Weights of a small GPT-style language model, trained from scratch on English Wikipedia.
Size: 15 layers, MLP 768 squared ReLU, vocabulary 8192, 20.9M parameters.
Architecture: biases, untied embeddings, normalized queries and keys, some layers without attention, local attention windows, shifted keys, value embeddings, hashed n-gram embeddings, an embedding shortcut, skips across layers, LayerScale, capped logits.
Training: a variant of Adam for these matrices, 535M tokens, 11193 steps.
Each number is 50 + 12 x the weight over its row's rms, rounded and kept within 0 to 99. Layers, rows and columns count from 0. The size before them is the row's rms in percent of the matrix's.

# layer 3 MLP down, 192x768, rms 0.162, rows 0-108, columns 576-639
098:78 63 55 36 53 49 47 53 73 46 47 41 34 54 38 41 41 59 46 62 57 69 54 38 68 43 51 55 61 32 66 36 49 67 45 65 48 66 52 47 63 64 48 39 58 44 61 41 63 60 32 55 41 48 16 59 74 55 41 57 50 51 31 63
099:43 53 57 33 49 57 51 34 65 49 22 50 59 48 53 41 47 62 60 61 28 35 59 56 57 74 28 55 40 48 53 47 43 56 63 72 66 53 58 33 38 40 67 37 77 53 76 70 63 51 62 26 48 36 43 50 69 56 62 41 61 30 31 37
098:25 30 60 68 53 44 46 67 60 50 35 35 60 48 47 35 36 52 49 39 64 72 63 50 27 42 41 59 48 51 53 49 51 74 43 42 43 54 55 66 31 69 50 34 30 43 30 47 62 52 48 61 24 66 31 49 55 56 47 49 31 53 59 66
099:71 41 44 35 45 74 42 53 61 39 61 38 59 57 56 71 52 58 45 42 48 59 54 57 55 56 64 57 51 59 43 57 34 28 64 49 33 52 40 56 44 63 35 63 40 58 36 29 42 59 42 41 73 58 66 32 46 51 69 50 75 53 70 68
099:43 48 34 67 67 22 44 38 56 53 35 55 45 43 43 26 54 51 48 45 38 46 68 41 45 45 14 53 27 14 42 71 82 64 51 54 61 51 43 54 61 26 56 25 55 43 37 54 68 47 53 57 46 48 29 37 52 41 63 42 40 40 51 44
101:53 57 42 69 58 42 60 38 47 61 36 57 55 24 24 60 35 59 47 63 50 65 68 49 57 36 52 35 42 24 39 48 67 51 69 55 40 53 60 51 29 49 19 36 51 46 56 60 65 63 64 51 32 35 40 47 40 36 41 42 71 45 47 56
098:65 58 45 42 21 47 66 49 63 56 36 30 69 57 46 46 49 55 54 28 32 44 43 49 61 31 40 32 49 52 61 53 59 35 71 53 72 53 60 62 24 54 38 60 62 51 44 43 42 47 59 58 47 62 70 54 53 35 36 61 59 40 78 22
099:67 58 45 49 41 40 43 43 58 53 65 63 33 51 55 44 30 54 45 65 61 48 66 53 56 63 55 45 69 73 45 33 42 79 67 64 57 71 56 56 48 44 84 45 51 44 72 56 49 36 56 50 51 60 46 45 78 42 37 44 68 45 44 55
102:53 66 48 53 65 42 25 28 46 35 42 40 57 55 59 42 36 42 69 46 57 57 42 61 57 60 66 36 42 33 55 52 49 47 74 45 33 52 51 74 30 67 37 70 53 57 38 48 50 39 52 53 41 46 58 52 49 66 40 58 51 42 60 49
101:71 53 73 75 60 40 61 45 41 36 59 27 57 62 54 66 54 58 65 47 49 61 35 48 49 53 47 38 46 44 43 79 38 52 41 71 19 72 50 61 65 45 40 58 49 59 45 37 58 67 53 57 41 54 61 57 41 68 69 66 69 40 47 57
099:67 43 48 62 34 41 62 35 70 29 47 46 49 59 09 42 50 22 53 62 45 44 30 60 48 32 33 36 55 57 55 53 44 53 53 45 70 44 47 38 51 44 47 53 49 40 48 43 47 71 51 62 18 58 21 45 66 45 41 54 25 43 58 55
097:55 61 51 56 58 54 66 49 52 39 51 43 59 69 32 50 46 39 46 73 51 61 69 36 69 51 50 41 53 51 41 65 48 55 37 56 64 33 43 50 41 46 54 41 37 46 50 69 52 39 40 60 67 68 41 79 33 51 58 58 52 68 53 59
097:43 46 49 54 49 40 34 47 56 46 55 57 54 51 61 43 44 56 55 53 30 47 34 35 45 53 49 65 57 39 44 46 61 36 34 46 58 37 53 22 43 44 57 47 42 54 43 49 53 49 56 41 43 63 40 60 63 47 59 51 43 44 70 64
106:32 57 64 55 51 61 50 56 64 58 72 52 62 49 61 61 44 66 57 44 78 57 45 69 45 67 63 48 41 50 67 62 67 33 36 36 61 54 45 39 41 70 33 64 62 53 69 60 44 47 55 35 45 58 67 54 45 62 44 58 33 18 70 43
098:36 58 43 44 47 63 36 31 48 59 28 49 58 50 47 67 62 52 50 54 38 38 42 56 65 47 53 52 50 58 37 49 56 44 33 35 62 45 59 66 46 52 20 50 36 47 46 46 57 43 29 46 77 24 56 76 40 37 63 53 61 37 48 46
098:54 55 36 62 55 37 47 64 50 32 41 48 73 49 55 24 34 37 50 42 68 42 61 48 75 50 56 36 39 55 48 76 54 59 66 36 48 38 61 54 35 46 74 63 66 56 72 55 55 56 36 47 44 74 40 50 52 45 67 46 60 46 50 44
100:71 21 56 63 35 58 51 72 41 54 54 37 33 63 57 49 62 44 50 53 46 54 47 47 84 47 37 43 36 59 55 34 63 51 51 41 49 48 50 29 51 57 62 55 49 44 58 52 52 50 39 59 46 47 52 59 32 55 57 86 67 34 36 64
101:45 32 51 55 39 41 45 51 65 52 49 36 38 66 48 46 75 56 33 47 81 46 61 43 56 45 46 52 67 48 72 51 69 42 61 58 52 80 49 50 36 56 34 61 39 42 55 43 72 53 43 60 48 55 47 53 73 46 45 68 61 62 43 64
101:52 44 45 36 46 56 40 49 48 68 59 42 49 42 41 40 67 52 45 51 58 48 43 42 56 37 64 66 61 49 49 40 49 39 66 44 39 36 50 49 31 67 65 54 44 46 26 64 59 44 47 54 57 43 57 53 44 33 52 55 51 40 49 54
098:27 52 49 57 49 39 50 49 39 40 71 42 58 59 48 60 37 49 60 50 46 54 44 58 33 56 46 38 40 60 50 42 36 60 73 49 15 65 64 59 54 54 59 50 65 54 52 38 43 35 53 44 35 56 40 41 49 63 65 68 42 53 38 34
100:57 60 70 52 71 46 52 50 39 29 52 43 52 38 48 45 45 57 58 54 41 53 34 36 49 57 58 42 79 40 58 36 45 50 43 54 70 60 46 56 53 25 50 40 77 65 63 42 36 25 55 66 76 78 45 54 54 40 44 36 53 56 50 42
102:41 52 67 28 42 22 62 58 36 59 46 58 55 51 46 51 56 68 63 30 39 58 51 53 46 57 51 59 57 52 57 40 47 39 61 55 60 42 54 59 65 52 55 43 32 80 53 49 41 60 55 47 58 50 39 45 59 78 58 60 62 43 59 52
099:43 74 43 61 64 51 68 55 35 39 55 50 64 50 49 79 60 61 42 54 45 69 26 55 35 62 53 56 64 57 54 37 59 58 54 60 36 40 48 45 19 55 52 66 40 50 30 52 45 53 61 44 36 50 38 35 38 32 56 44 41 49 54 38
099:61 72 51 44 44 47 42 49 37 34 45 56 37 68 53 52 52 50 67 60 49 72 50 76 39 63 51 44 49 45 30 59 40 63 18 41 52 47 47 44 65 53 55 44 59 65 59 47 63 79 36 44 66 57 51 52 64 46 22 72 39 50 30 45
099:36 53 64 18 52 61 36 61 49 39 57 59 43 67 49 77 55 63 43 75 75 49 50 48 70 25 55 68 51 55 69 47 37 47 41 65 57 54 66 38 48 41 65 48 33 39 59 64 38 41 67 33 59 51 53 54 52 56 72 40 51 60 58 56
101:32 71 68 44 52 45 37 53 47 65 60 67 48 66 42 61 57 53 45 33 56 48 49 43 64 30 43 41 23 36 35 62 64 58 69 45 45 66 53 63 25 57 42 49 54 53 40 36 46 73 68 42 49 41 43 63 63 38 47 43 49 55 37 57
102:48 46 65 48 69 43 50 35 54 63 54 62 69 55 39 38 67 42 48 48 45 34 54 54 46 53 29 56 50 54 37 57 68 43 47 54 64 46 30 67 72 49 53 59 69 54 51 52 73 40 66 34 50 27 41 35 81 41 41 52 43 34 29 47
099:49 55 38 63 54 47 67 62 29 47 65 35 51 48 43 41 36 57 31 40 67 42 43 47 52 47 35 51 49 54 37 47 58 69 63 62 37 46 54 48 58 47 31 39 32 35 72 40 62 38 72 50 44 44 46 60 35 41 44 53 50 39 40 71
098:26 55 56 67 51 48 69 70 25 30 62 46 52 45 71 65 38 61 49 51 50 46 51 57 67 48 54 53 37 57 31 40 51 28 49 54 51 57 50 55 46 42 56 42 52 40 76 66 46 61 53 56 39 50 38 61 54 56 52 63 39 50 38 72
100:71 61 52 31 41 49 66 39 51 52 56 50 39 46 52 47 44 36 50 54 47 57 52 46 46 53 54 49 19 65 54 72 70 40 50 31 70 58 46 30 66 57 41 51 48 59 42 51 66 49 35 32 56 48 50 69 35 59 50 27 37 67 46 62
102:32 54 30 15 40 73 48 32 59 42 43 38 58 62 36 46 56 70 60 39 60 50 42 42 45 50 50 54 40 35 50 51 35 39 62 46 53 36 52 66 31 58 54 46 36 43 25 49 42 62 47 05 40 33 26 63 58 58 28 38 63 42 60 43
104:36 50 61 48 47 66 46 43 50 61 60 47 47 44 41 22 55 47 28 61 49 43 42 40 36 38 49 69 49 57 42 30 50 58 50 42 49 42 46 31 42 42 70 47 34 19 29 68 57 37 49 23 39 60 41 52 48 57 41 70 36 54 35 37
097:70 49 43 62 54 44 60 67 52 43 35 56 64 66 78 44 49 59 45 58 46 57 50 41 77 50 40 27 51 47 48 56 35 40 27 55 46 35 65 30 42 36 43 61 49 67 52 46 47 40 64 51 37 49 48 47 76 54 52 38 49 38 63 55
101:42 30 42 45 47 69 62 39 74 54 52 52 51 56 62 40 42 51 48 50 48 42 47 41 63 32 58 59 65 42 48 38 63 56 63 48 59 44 54 32 56 46 55 39 58 64 65 44 53 55 53 57 70 32 56 48 53 55 46 45 74 42 60 51
099:62 54 47 54 59 53 55 53 35 33 54 54 59 46 50 60 40 60 46 52 41 54 20 54 51 58 76 39 61 55 59 65 30 45 38 71 45 56 55 53 48 56 45 55 61 49 57 43 43 52 56 53 51 49 59 51 32 34 51 69 42 67 45 46
099:66 59 72 35 67 63 57 42 51 38 43 32 37 44 35 52 52 52 55 53 44 09 53 49 39 50 59 47 60 35 52 31 51 51 34 56 57 41 50 36 60 20 49 42 36 57 57 51 52 23 48 47 48 52 55 51 66 64 43 33 46 38 49 47
103:74 53 43 29 49 31 58 42 65 22 38 38 40 51 48 54 49 60 51 44 39 40 81 35 43 51 40 64 74 52 25 72 33 45 54 44 48 46 49 39 45 47 39 33 50 52 41 61 57 67 48 77 61 58 43 42 60 40 75 64 60 31 47 49
099:61 41 56 41 40 68 53 51 35 47 50 47 50 59 69 51 32 42 54 05 26 38 39 58 63 68 77 65 42 58 38 55 56 63 53 69 53 50 63 67 56 42 53 44 52 40 53 42 41 58 55 32 61 46 59 71 54 40 37 49 57 32 46 71
104:68 48 69 61 51 33 49 70 51 50 56 67 73 45 42 50 60 68 37 64 49 50 64 59 48 56 60 50 66 42 66 64 49 64 47 63 51 45 32 37 48 40 58 52 49 85 55 39 55 63 36 66 56 53 66 58 58 62 60 52 58 70 59 55
100:59 26 36 50 42 60 35 55 58 44 41 41 31 33 46 52 48 47 55 69 35 36 44 55 47 59 59 38 39 36 51 55 43 51 52 70 46 61 35 45 48 54 62 40 26 53 61 62 70 58 50 43 52 59 57 48 51 46 57 43 36 52 40 44
101:47 25 32 55 30 52 42 51 57 61 49 48 50 45 28 56 57 68 58 54 57 58 40 36 47 32 45 58 35 58 29 68 65 43 38 40 51 56 55 56 51 61 47 43 37 26 21 54 62 54 46 42 37 39 47 54 50 35 45 58 53 56 48 56
101:45 33 47 54 29 47 26 65 46 56 52 54 39 43 54 56 31 69 46 34 74 56 57 43 61 29 78 47 50 55 57 61 48 52 55 46 30 43 54 50 73 55 44 38 32 56 39 48 47 34 52 58 55 65 50 40 42 64 46 50 75 60 50 69
101:65 52 55 49 55 56 36 61 35 54 45 53 33 64 36 43 40 38 47 56 47 56 42 53 55 60 41 73 46 51 42 28 61 71 61 39 46 35 45 50 59 56 53 41 41 32 44 76 41 24 37 24 71 48 55 37 56 37 54 54 59 64 43 35
101:32 32 37 61 56 64 43 46 57 60 46 34 66 47 51 40 62 49 62 28 37 67 46 52 20 57 60 56 47 25 36 28 38 41 21 42 52 39 36 39 54 56 53 48 40 54 44 36 58 61 59 56 52 66 61 55 76 43 54 53 49 59 36 71
100:19 58 54 40 62 39 59 66 51 54 54 63 33 49 60 62 46 53 44 76 56 27 27 69 69 52 41 67 59 45 54 49 40 36 77 53 58 51 46 67 22 32 61 51 28 56 34 60 39 53 48 41 53 37 63 59 50 67 54 53 41 47 37 43
101:41 38 21 50 51 67 26 60 51 46 53 56 45 51 69 38 55 59 42 64 41 49 55 21 62 35 31 64 54 62 46 52 63 47 43 61 26 50 48 38 61 48 44 47 28 48 48 55 82 69 22 66 54 37 50 55 45 63 61 62 61 52 52 42
100:29 36 40 52 36 32 62 58 72 44 39 41 30 53 52 48 36 43 48 50 47 48 40 33 48 53 58 50 18 43 57 55 61 50 48 46 50 44 51 59 57 56 78 46 51 51 31 54 46 40 31 67 55 59 51 32 41 38 70 55 71 54 51 31
097:49 30 42 41 50 42 45 30 52 69 40 51 41 55 66 34 60 61 30 20 60 58 58 32 52 31 47 43 43 24 63 63 55 29 34 44 57 56 54 46 54 73 36 50 59 43 56 28 47 37 61 57 30 69 45 44 62 23 69 19 66 48 36 61
099:42 48 64 67 48 42 55 52 23 55 52 57 27 62 48 50 49 51 52 64 54 69 55 50 36 47 60 41 42 50 47 35 57 50 46 50 24 34 47 39 57 66 42 54 55 49 53 42 59 57 57 51 65 53 67 68 43 39 65 48 49 50 78 63
100:37 66 39 38 61 39 39 45 36 41 41 44 39 32 60 69 50 38 36 52 47 50 39 56 43 45 69 52 44 75 44 60 46 50 57 36 45 44 59 51 47 47 41 70 74 54 49 44 49 57 48 52 60 62 64 32 45 51 37 43 46 63 52 40
104:50 51 38 56 47 21 35 55 34 72 32 52 42 54 61 47 42 34 29 54 52 46 52 41 50 54 51 31 48 46 69 48 61 42 17 39 27 35 55 49 52 50 63 29 39 23 40 47 37 43 40 49 44 51 32 38 44 51 65 66 49 54 33 46
102:57 44 37 60 84 59 59 28 57 65 67 32 40 48 44 61 51 56 65 56 51 65 57 72 76 45 54 49 46 61 40 31 77 29 50 40 62 62 38 35 69 35 66 54 37 67 62 38 67 46 37 52 42 66 45 48 57 58 46 64 59 56 72 56
097:40 54 49 30 44 54 56 29 32 61 50 38 54 29 37 53 51 35 66 63 35 43 49 38 34 44 35 59 69 35 42 51 62 36 58 59 51 48 35 41 50 77 58 58 49 32 39 69 47 51 33 61 25 60 45 38 57 44 42 59 51 48 49 59
101:38 54 51 48 66 53 69 52 49 61 47 35 62 38 37 60 38 60 53 33 47 35 36 70 36 69 68 41 60 48 53 49 55 58 56 44 50 47 48 47 60 26 50 37 52 63 50 50 70 41 56 63 56 54 63 40 59 43 31 39 41 54 53 56
104:43 40 33 51 42 55 54 53 49 32 57 41 50 33 60 33 40 43 23 38 62 47 58 20 56 29 29 62 58 35 63 51 38 63 60 47 42 59 57 51 57 39 46 44 73 38 52 51 52 43 58 54 36 49 35 51 54 43 54 37 56 54 58 70
100:44 42 59 55 63 42 45 42 44 76 57 30 56 43 65 63 31 38 39 31 42 51 56 51 57 53 48 48 33 59 46 52 61 56 57 65 63 81 58 45 59 62 48 46 47 57 52 31 58 55 57 50 42 36 46 70 35 57 53 45 52 45 59 39
098:78 47 50 62 48 52 33 48 44 61 36 51 50 49 32 43 35 62 52 33 43 55 40 48 56 58 54 38 41 59 44 44 44 47 45 54 54 60 57 38 53 70 47 39 53 46 67 50 57 37 72 43 46 43 39 50 57 43 46 49 60 68 46 56
105:35 44 43 45 46 65 37 28 55 58 50 55 26 35 38 22 43 45 21 48 45 39 63 41 59 45 50 41 51 61 30 30 42 55 40 62 62 36 46 51 46 25 50 36 40 46 41 53 46 47 34 29 58 56 44 48 43 13 36 49 61 80 44 59
099:67 44 37 71 57 36 48 29 36 53 57 53 31 53 48 47 69 52 05 46 48 35 34 53 59 53 60 12 65 44 49 47 75 27 54 40 51 68 64 43 42 50 50 55 55 47 40 54 55 22 62 29 56 37 52 53 55 27 57 43 26 35 33 49
100:45 27 57 56 45 46 59 61 72 58 44 45 54 48 37 46 38 62 46 63 42 66 23 53 51 49 46 72 39 40 66 51 61 45 67 53 37 57 29 35 38 82 47 42 49 52 31 67 63 44 62 33 59 35 41 62 35 53 63 53 34 35 51 42
100:62 66 62 39 44 54 52 45 65 54 49 58 40 54 49 30 43 42 38 41 53 47 49 50 67 47 43 67 37 52 60 64 57 27 57 33 71 42 74 34 55 41 34 54 38 28 58 53 41 44 65 25 53 41 44 62 58 37 46 49 45 44 28 50
102:72 57 60 42 47 41 53 47 37 50 45 33 72 38 52 79 47 50 47 50 57 56 59 73 42 57 62 56 46 64 45 66 37 48 44 61 59 49 27 70 40 57 59 55 73 56 90 39 43 52 50 52 56 43 63 40 66 64 44 56 49 54 45 58
098:48 62 46 45 57 61 66 53 72 71 52 52 35 43 49 42 42 36 41 71 70 64 66 41 44 64 40 82 44 60 51 39 64 42 52 38 50 43 40 49 37 46 44 58 33 48 19 67 40 47 50 39 44 44 40 59 56 55 51 24 47 48 37 28
099:66 53 56 61 31 42 41 51 52 31 66 34 30 30 70 52 65 54 30 31 49 65 58 59 40 54 45 52 54 56 36 22 44 44 47 56 54 54 59 53 36 32 42 46 22 50 34 38 65 69 73 56 19 34 58 52 47 47 47 38 31 65 49 53
100:45 60 60 66 51 42 73 56 61 56 63 56 76 63 27 57 48 69 47 70 25 74 36 36 60 50 30 51 36 51 46 42 47 45 58 36 48 33 43 33 60 65 62 58 39 36 41 61 36 37 38 43 69 50 44 61 21 68 59 67 50 50 37 41
101:60 51 46 84 22 60 55 70 46 75 49 43 53 31 53 59 45 40 38 48 52 71 46 50 42 56 43 48 41 44 52 40 26 50 63 62 29 43 35 48 58 70 65 48 67 68 43 60 51 43 63 43 36 54 68 49 36 52 35 33 55 58 79 55
098:52 37 54 44 48 55 74 62 40 39 69 62 35 45 61 49 39 47 48 36 52 58 49 51 53 54 64 48 70 44 58 28 47 68 28 48 39 20 46 55 61 56 70 39 56 49 65 32 50 39 39 60 57 44 37 47 47 36 47 38 61 54 54 49
098:71 53 36 34 55 43 45 57 67 68 47 69 38 37 36 71 31 31 74 53 39 45 49 79 56 49 67 36 52 52 61 43 82 54 50 50 44 43 54 44 62 54 32 39 60 67 52 59 65 14 35 51 72 58 52 53 46 54 35 34 56 46 51 35
099:25 63 71 31 61 56 41 63 40 71 68 36 53 39 41 48 55 48 36 31 52 44 41 60 46 62 61 36 66 57 60 77 46 65 45 42 54 40 57 53 45 63 55 60 50 42 44 19 35 60 36 51 57 58 33 34 46 64 47 29 39 71 54 45
102:51 54 65 58 66 57 54 64 54 40 46 58 48 66 41 61 63 56 48 42 46 28 41 61 61 64 58 41 35 52 49 60 41 41 67 49 19 58 60 47 79 66 38 41 56 54 57 56 40 55 45 62 56 35 41 72 49 47 56 35 71 36 40 62
100:31 60 60 35 60 55 40 65 51 55 49 60 37 52 20 61 44 40 44 33 28 67 37 47 66 52 55 66 47 32 26 67 58 61 36 41 43 39 56 50 47 60 70 26 41 51 41 68 36 55 70 48 21 55 23 44 31 49 56 50 36 41 40 50
099:44 42 67 47 51 38 68 62 46 52 37 61 55 50 60 42 59 58 45 52 61 50 43 62 54 43 49 67 40 71 47 53 58 38 35 48 59 64 49 53 59 54 45 48 57 61 63 41 58 75 41 36 57 33 40 51 54 50 36 41 55 45 63 42
101:61 67 74 38 48 54 37 36 48 29 51 64 53 69 51 52 49 44 51 65 63 50 64 62 50 54 34 57 51 70 31 73 28 44 56 57 44 31 47 47 17 36 49 59 38 37 48 64 51 53 63 43 26 47 43 23 51 43 43 54 50 40 54 49
099:51 56 60 42 76 68 60 40 61 42 49 41 40 66 26 66 42 34 57 64 32 53 44 57 56 34 51 41 38 68 62 50 46 57 62 48 61 56 51 72 60 45 49 57 51 47 48 66 40 60 51 44 52 38 45 62 27 49 33 55 53 45 63 51
100:41 42 48 78 64 33 35 28 57 73 38 40 63 42 65 64 55 39 48 24 35 50 58 26 44 63 49 58 50 44 44 33 57 40 36 50 51 53 30 48 51 58 55 36 37 34 31 42 59 49 59 55 28 58 55 48 43 52 42 48 51 63 33 58
102:31 30 50 73 44 69 50 64 33 38 47 70 51 53 60 66 66 50 53 35 64 45 50 74 41 43 65 48 43 49 32 59 23 38 52 36 41 51 47 30 64 60 68 55 55 44 33 64 45 61 36 21 59 37 58 55 52 66 53 59 52 57 49 47
100:45 59 38 59 46 49 49 50 70 50 57 19 68 34 33 52 34 41 49 30 63 48 61 55 48 48 54 47 68 70 48 42 53 51 51 31 44 64 56 56 62 18 77 64 54 37 27 57 51 33 53 31 55 51 47 42 80 53 62 44 43 69 48 41
099:56 38 44 47 43 45 50 28 56 54 36 60 41 36 53 74 54 42 49 42 34 39 41 49 52 75 46 44 59 37 29 54 58 53 44 55 39 56 67 34 64 41 56 38 43 45 45 58 45 52 49 66 69 32 46 63 49 45 46 40 34 55 33 49
104:58 47 61 56 83 57 51 49 57 64 60 46 49 31 59 56 53 54 62 56 32 71 44 54 74 55 60 34 50 62 59 35 49 18 56 32 70 43 64 60 50 58 64 57 33 53 51 45 19 49 58 43 46 37 56 58 35 61 55 37 48 47 67 39
096:13 47 52 42 51 63 64 36 47 12 47 39 46 62 51 60 39 69 42 47 51 38 48 40 56 36 55 34 37 30 53 38 43 68 50 33 42 56 48 63 69 44 28 51 48 61 51 48 39 48 37 41 72 50 40 46 62 60 33 50 82 43 57 52
102:61 46 41 57 35 44 55 49 41 52 44 45 49 46 59 54 33 44 48 48 39 44 59 56 53 46 48 49 60 46 48 33 58 60 40 27 81 44 38 72 48 41 56 45 61 38 46 52 43 47 65 70 37 56 44 52 41 67 28 49 44 59 51 36
099:55 57 51 49 30 28 53 35 33 52 56 53 53 53 65 59 55 55 51 31 64 58 66 49 55 68 41 57 58 59 48 40 49 16 53 82 69 79 58 49 52 49 42 68 57 56 51 41 71 35 59 58 66 44 51 62 58 49 39 77 52 50 46 67
096:46 56 63 65 36 51 36 83 33 56 37 67 55 60 38 52 56 66 57 71 29 40 45 57 61 26 46 43 58 41 62 56 28 40 58 39 64 44 60 69 45 54 49 49 74 58 51 33 34 58 45 43 72 35 77 43 35 42 36 46 56 38 53 42
100:44 26 52 31 45 70 64 46 43 52 55 38 43 59 64 55 55 67 58 44 43 39 52 60 63 58 79 55 49 38 48 40 60 49 67 52 62 52 51 72 61 38 66 36 45 57 56 44 33 56 55 45 55 51 54 46 62 61 37 35 36 54 47 37
098:47 46 50 60 41 66 35 60 48 46 60 46 40 70 62 43 61 60 53 69 54 38 43 59 68 70 39 53 53 53 46 48 58 38 62 69 50 51 53 56 52 59 67 63 49 40 40 71 38 60 14 21 54 79 49 62 60 67 42 66 61 54 41 41
099:23 56 40 54 40 60 33 48 45 41 26 41 47 64 37 52 64 39 41 38 61 65 38 56 24 37 53 36 50 42 41 39 46 42 46 38 44 48 48 39 52 49 75 43 51 72 57 42 57 59 47 56 42 44 68 45 39 49 39 29 26 61 40 56
100:30 43 51 59 39 27 66 50 53 37 72 47 61 41 23 48 47 53 55 43 50 56 52 33 53 40 29 52 50 45 59 52 36 46 52 29 58 53 42 46 43 49 48 39 44 23 33 48 52 55 59 55 47 49 53 35 14 48 57 45 41 44 34 56
101:63 56 73 49 66 65 63 61 55 56 56 51 50 62 40 44 64 59 51 50 52 43 53 61 63 63 55 41 57 60 76 41 55 36 57 43 48 51 72 41 52 32 38 34 72 54 73 38 37 43 61 44 52 49 59 63 78 57 47 33 46 44 48 70
101:24 34 56 50 38 45 41 40 41 53 50 56 73 24 51 59 57 56 74 59 48 50 49 21 42 67 60 42 39 40 47 47 63 68 46 51 30 37 59 33 52 57 46 44 48 55 52 35 42 53 39 44 27 66 61 70 58 59 54 36 41 62 51 65
098:37 36 53 50 44 39 36 18 23 64 58 66 54 51 51 46 75 38 33 48 25 69 56 55 52 58 42 58 61 40 40 53 59 42 35 45 66 52 58 38 46 45 65 45 48 42 49 44 45 58 52 34 46 47 29 48 10 45 53 59 48 49 40 51
100:45 52 38 55 39 36 61 60 62 34 50 56 70 62 55 35 43 58 45 59 30 53 51 39 73 40 51 51 38 70 39 53 46 66 49 31 29 30 48 41 77 67 69 64 57 43 59 45 53 60 47 58 59 69 49 52 60 60 62 61 64 53 68 52
100:44 47 60 62 42 80 69 50 65 49 49 60 60 56 34 48 28 54 50 52 38 49 43 53 46 52 42 35 47 41 58 57 48 43 48 45 59 44 56 36 62 44 47 42 51 41 62 49 60 45 47 57 48 69 43 64 64 58 57 63 63 56 46 52
100:69 32 53 57 46 41 27 70 43 71 53 52 32 41 27 38 44 14 63 46 48 55 53 59 47 59 51 53 36 55 59 67 72 52 63 47 47 35 43 40 73 42 58 42 31 34 35 49 57 36 52 51 65 61 47 51 51 67 44 54 43 70 41 70
102:62 33 61 49 49 50 71 64 62 53 60 75 63 69 49 54 62 37 47 61 30 44 64 47 54 38 37 60 66 47 29 42 72 27 42 32 49 45 41 52 34 55 46 55 62 34 57 61 54 54 55 39 70 45 36 64 60 28 53 72 58 52 30 48
106:52 67 49 78 43 59 59 65 57 49 56 48 42 56 54 52 47 39 39 42 60 34 33 36 44 45 34 54 39 61 28 45 44 38 51 45 39 46 38 61 18 43 70 47 54 26 66 67 51 46 66 59 50 54 36 56 65 34 57 38 47 44 43 59
102:28 35 34 35 41 29 49 44 75 68 60 62 48 64 59 54 49 57 39 74 56 47 65 52 53 47 47 52 56 52 57 58 76 27 49 56 32 50 29 45 57 66 38 42 60 34 53 33 51 56 37 51 72 55 45 39 33 31 50 54 55 59 31 58
102:43 28 46 50 41 48 57 54 57 47 35 39 30 13 59 61 35 48 24 37 69 35 60 51 61 47 45 23 56 48 61 49 52 40 65 56 43 69 46 56 46 42 67 47 66 34 48 73 37 28 21 63 65 50 28 49 53 40 59 42 38 53 27 37
103:29 32 52 42 59 43 47 54 46 21 39 47 32 33 60 46 72 49 49 56 54 48 60 56 66 42 56 62 63 38 65 58 33 28 63 50 53 73 65 67 42 59 63 62 47 47 57 64 40 45 60 65 38 42 38 51 41 38 36 40 68 64 54 47
103:23 56 39 55 40 42 35 54 63 59 58 50 48 48 54 44 38 40 52 49 54 32 37 41 49 49 57 67 55 36 33 40 62 40 56 52 35 51 40 76 37 48 48 38 49 46 34 55 53 48 49 66 24 58 14 40 37 37 46 41 50 40 39 50
101:55 41 37 48 39 69 57 62 59 55 40 51 57 67 57 46 61 52 64 50 25 38 33 40 59 48 47 61 46 41 47 60 46 45 38 31 41 58 51 72 31 64 25 53 50 27 61 62 65 65 29 48 54 45 33 31 34 46 57 47 43 46 70 47
098:43 37 24 27 33 51 43 42 55 28 31 55 26 40 48 58 62 43 42 44 58 49 51 49 43 55 49 32 49 43 55 47 65 23 29 56 68 43 49 51 44 45 45 54 51 42 44 70 59 19 70 31 48 63 34 53 55 33 42 42 39 46 52 46
097:44 52 41 72 50 52 56 59 44 33 57 38 45 53 42 52 69 46 62 44 64 46 52 55 54 35 50 56 53 47 35 57 39 53 52 51 46 51 66 49 78 27 35 63 48 53 41 68 63 82 47 40 20 38 32 16 59 44 54 45 36 50 48 59
103:70 61 49 41 66 49 52 61 55 33 58 40 62 65 47 38 55 46 35 63 43 71 52 49 55 63 70 43 51 64 41 73 40 50 50 66 63 59 30 55 51 67 55 56 28 40 38 67 45 45 46 61 75 39 60 58 63 22 53 52 47 48 42 52
100:37 49 42 53 62 33 64 48 49 55 69 55 51 39 41 63 63 50 37 43 49 43 42 42 42 27 33 65 67 47 49 50 55 65 64 67 37 38 51 80 44 71 60 52 65 26 47 58 31 62 40 46 36 33 41 62 48 61 36 34 44 28 41 41
096:41 53 54 80 61 43 31 55 58 74 56 64 61 54 41 54 64 34 45 47 46 58 46 67 54 51 70 25 67 58 69 54 56 76 64 58 44 51 53 75 52 61 31 54 55 63 53 47 55 60 29 60 39 60 58 59 65 45 39 34 71 51 66 46
102:44 39 52 43 48 45 49 35 48 48 48 47 61 59 37 32 39 47 54 53 57 63 68 46 54 28 50 58 62 41 48 78 38 27 45 81 39 31 44 35 23 66 58 33 61 32 42 41 59 57 31 42 41 54 46 27 23 29 24 50 54 65 60 59
101:58 51 60 78 48 43 63 54 45 62 44 40 35 41 49 53 45 49 42 36 36 57 55 54 32 58 60 38 39 51 63 36 62 73 56 43 47 45 74 57 22 55 67 54 64 54 53 66 43 38 49 57 61 51 63 43 45 55 52 32 56 50 54 35
099:25 39 49 50 60 58 54 36 47 53 52 45 49 62 38 61 57 58 56 52 59 31 58 64 64 60 59 51 70 55 46 45 64 71 60 47 59 53 58 57 47 26 53 52 40 44 49 50 47 35 53 34 64 49 67 56 50 56 53 40 60 56 63 54
101:57 58 33 38 52 63 47 51 55 52 51 55 45 49 48 35 63 59 46 36 32 52 53 44 44 64 57 60 71 27 37 46 64 33 70 58 29 56 56 56 50 55 42 47 51 56 47 60 46 57 58 39 69 39 42 49 54 54 56 59 52 45 47 35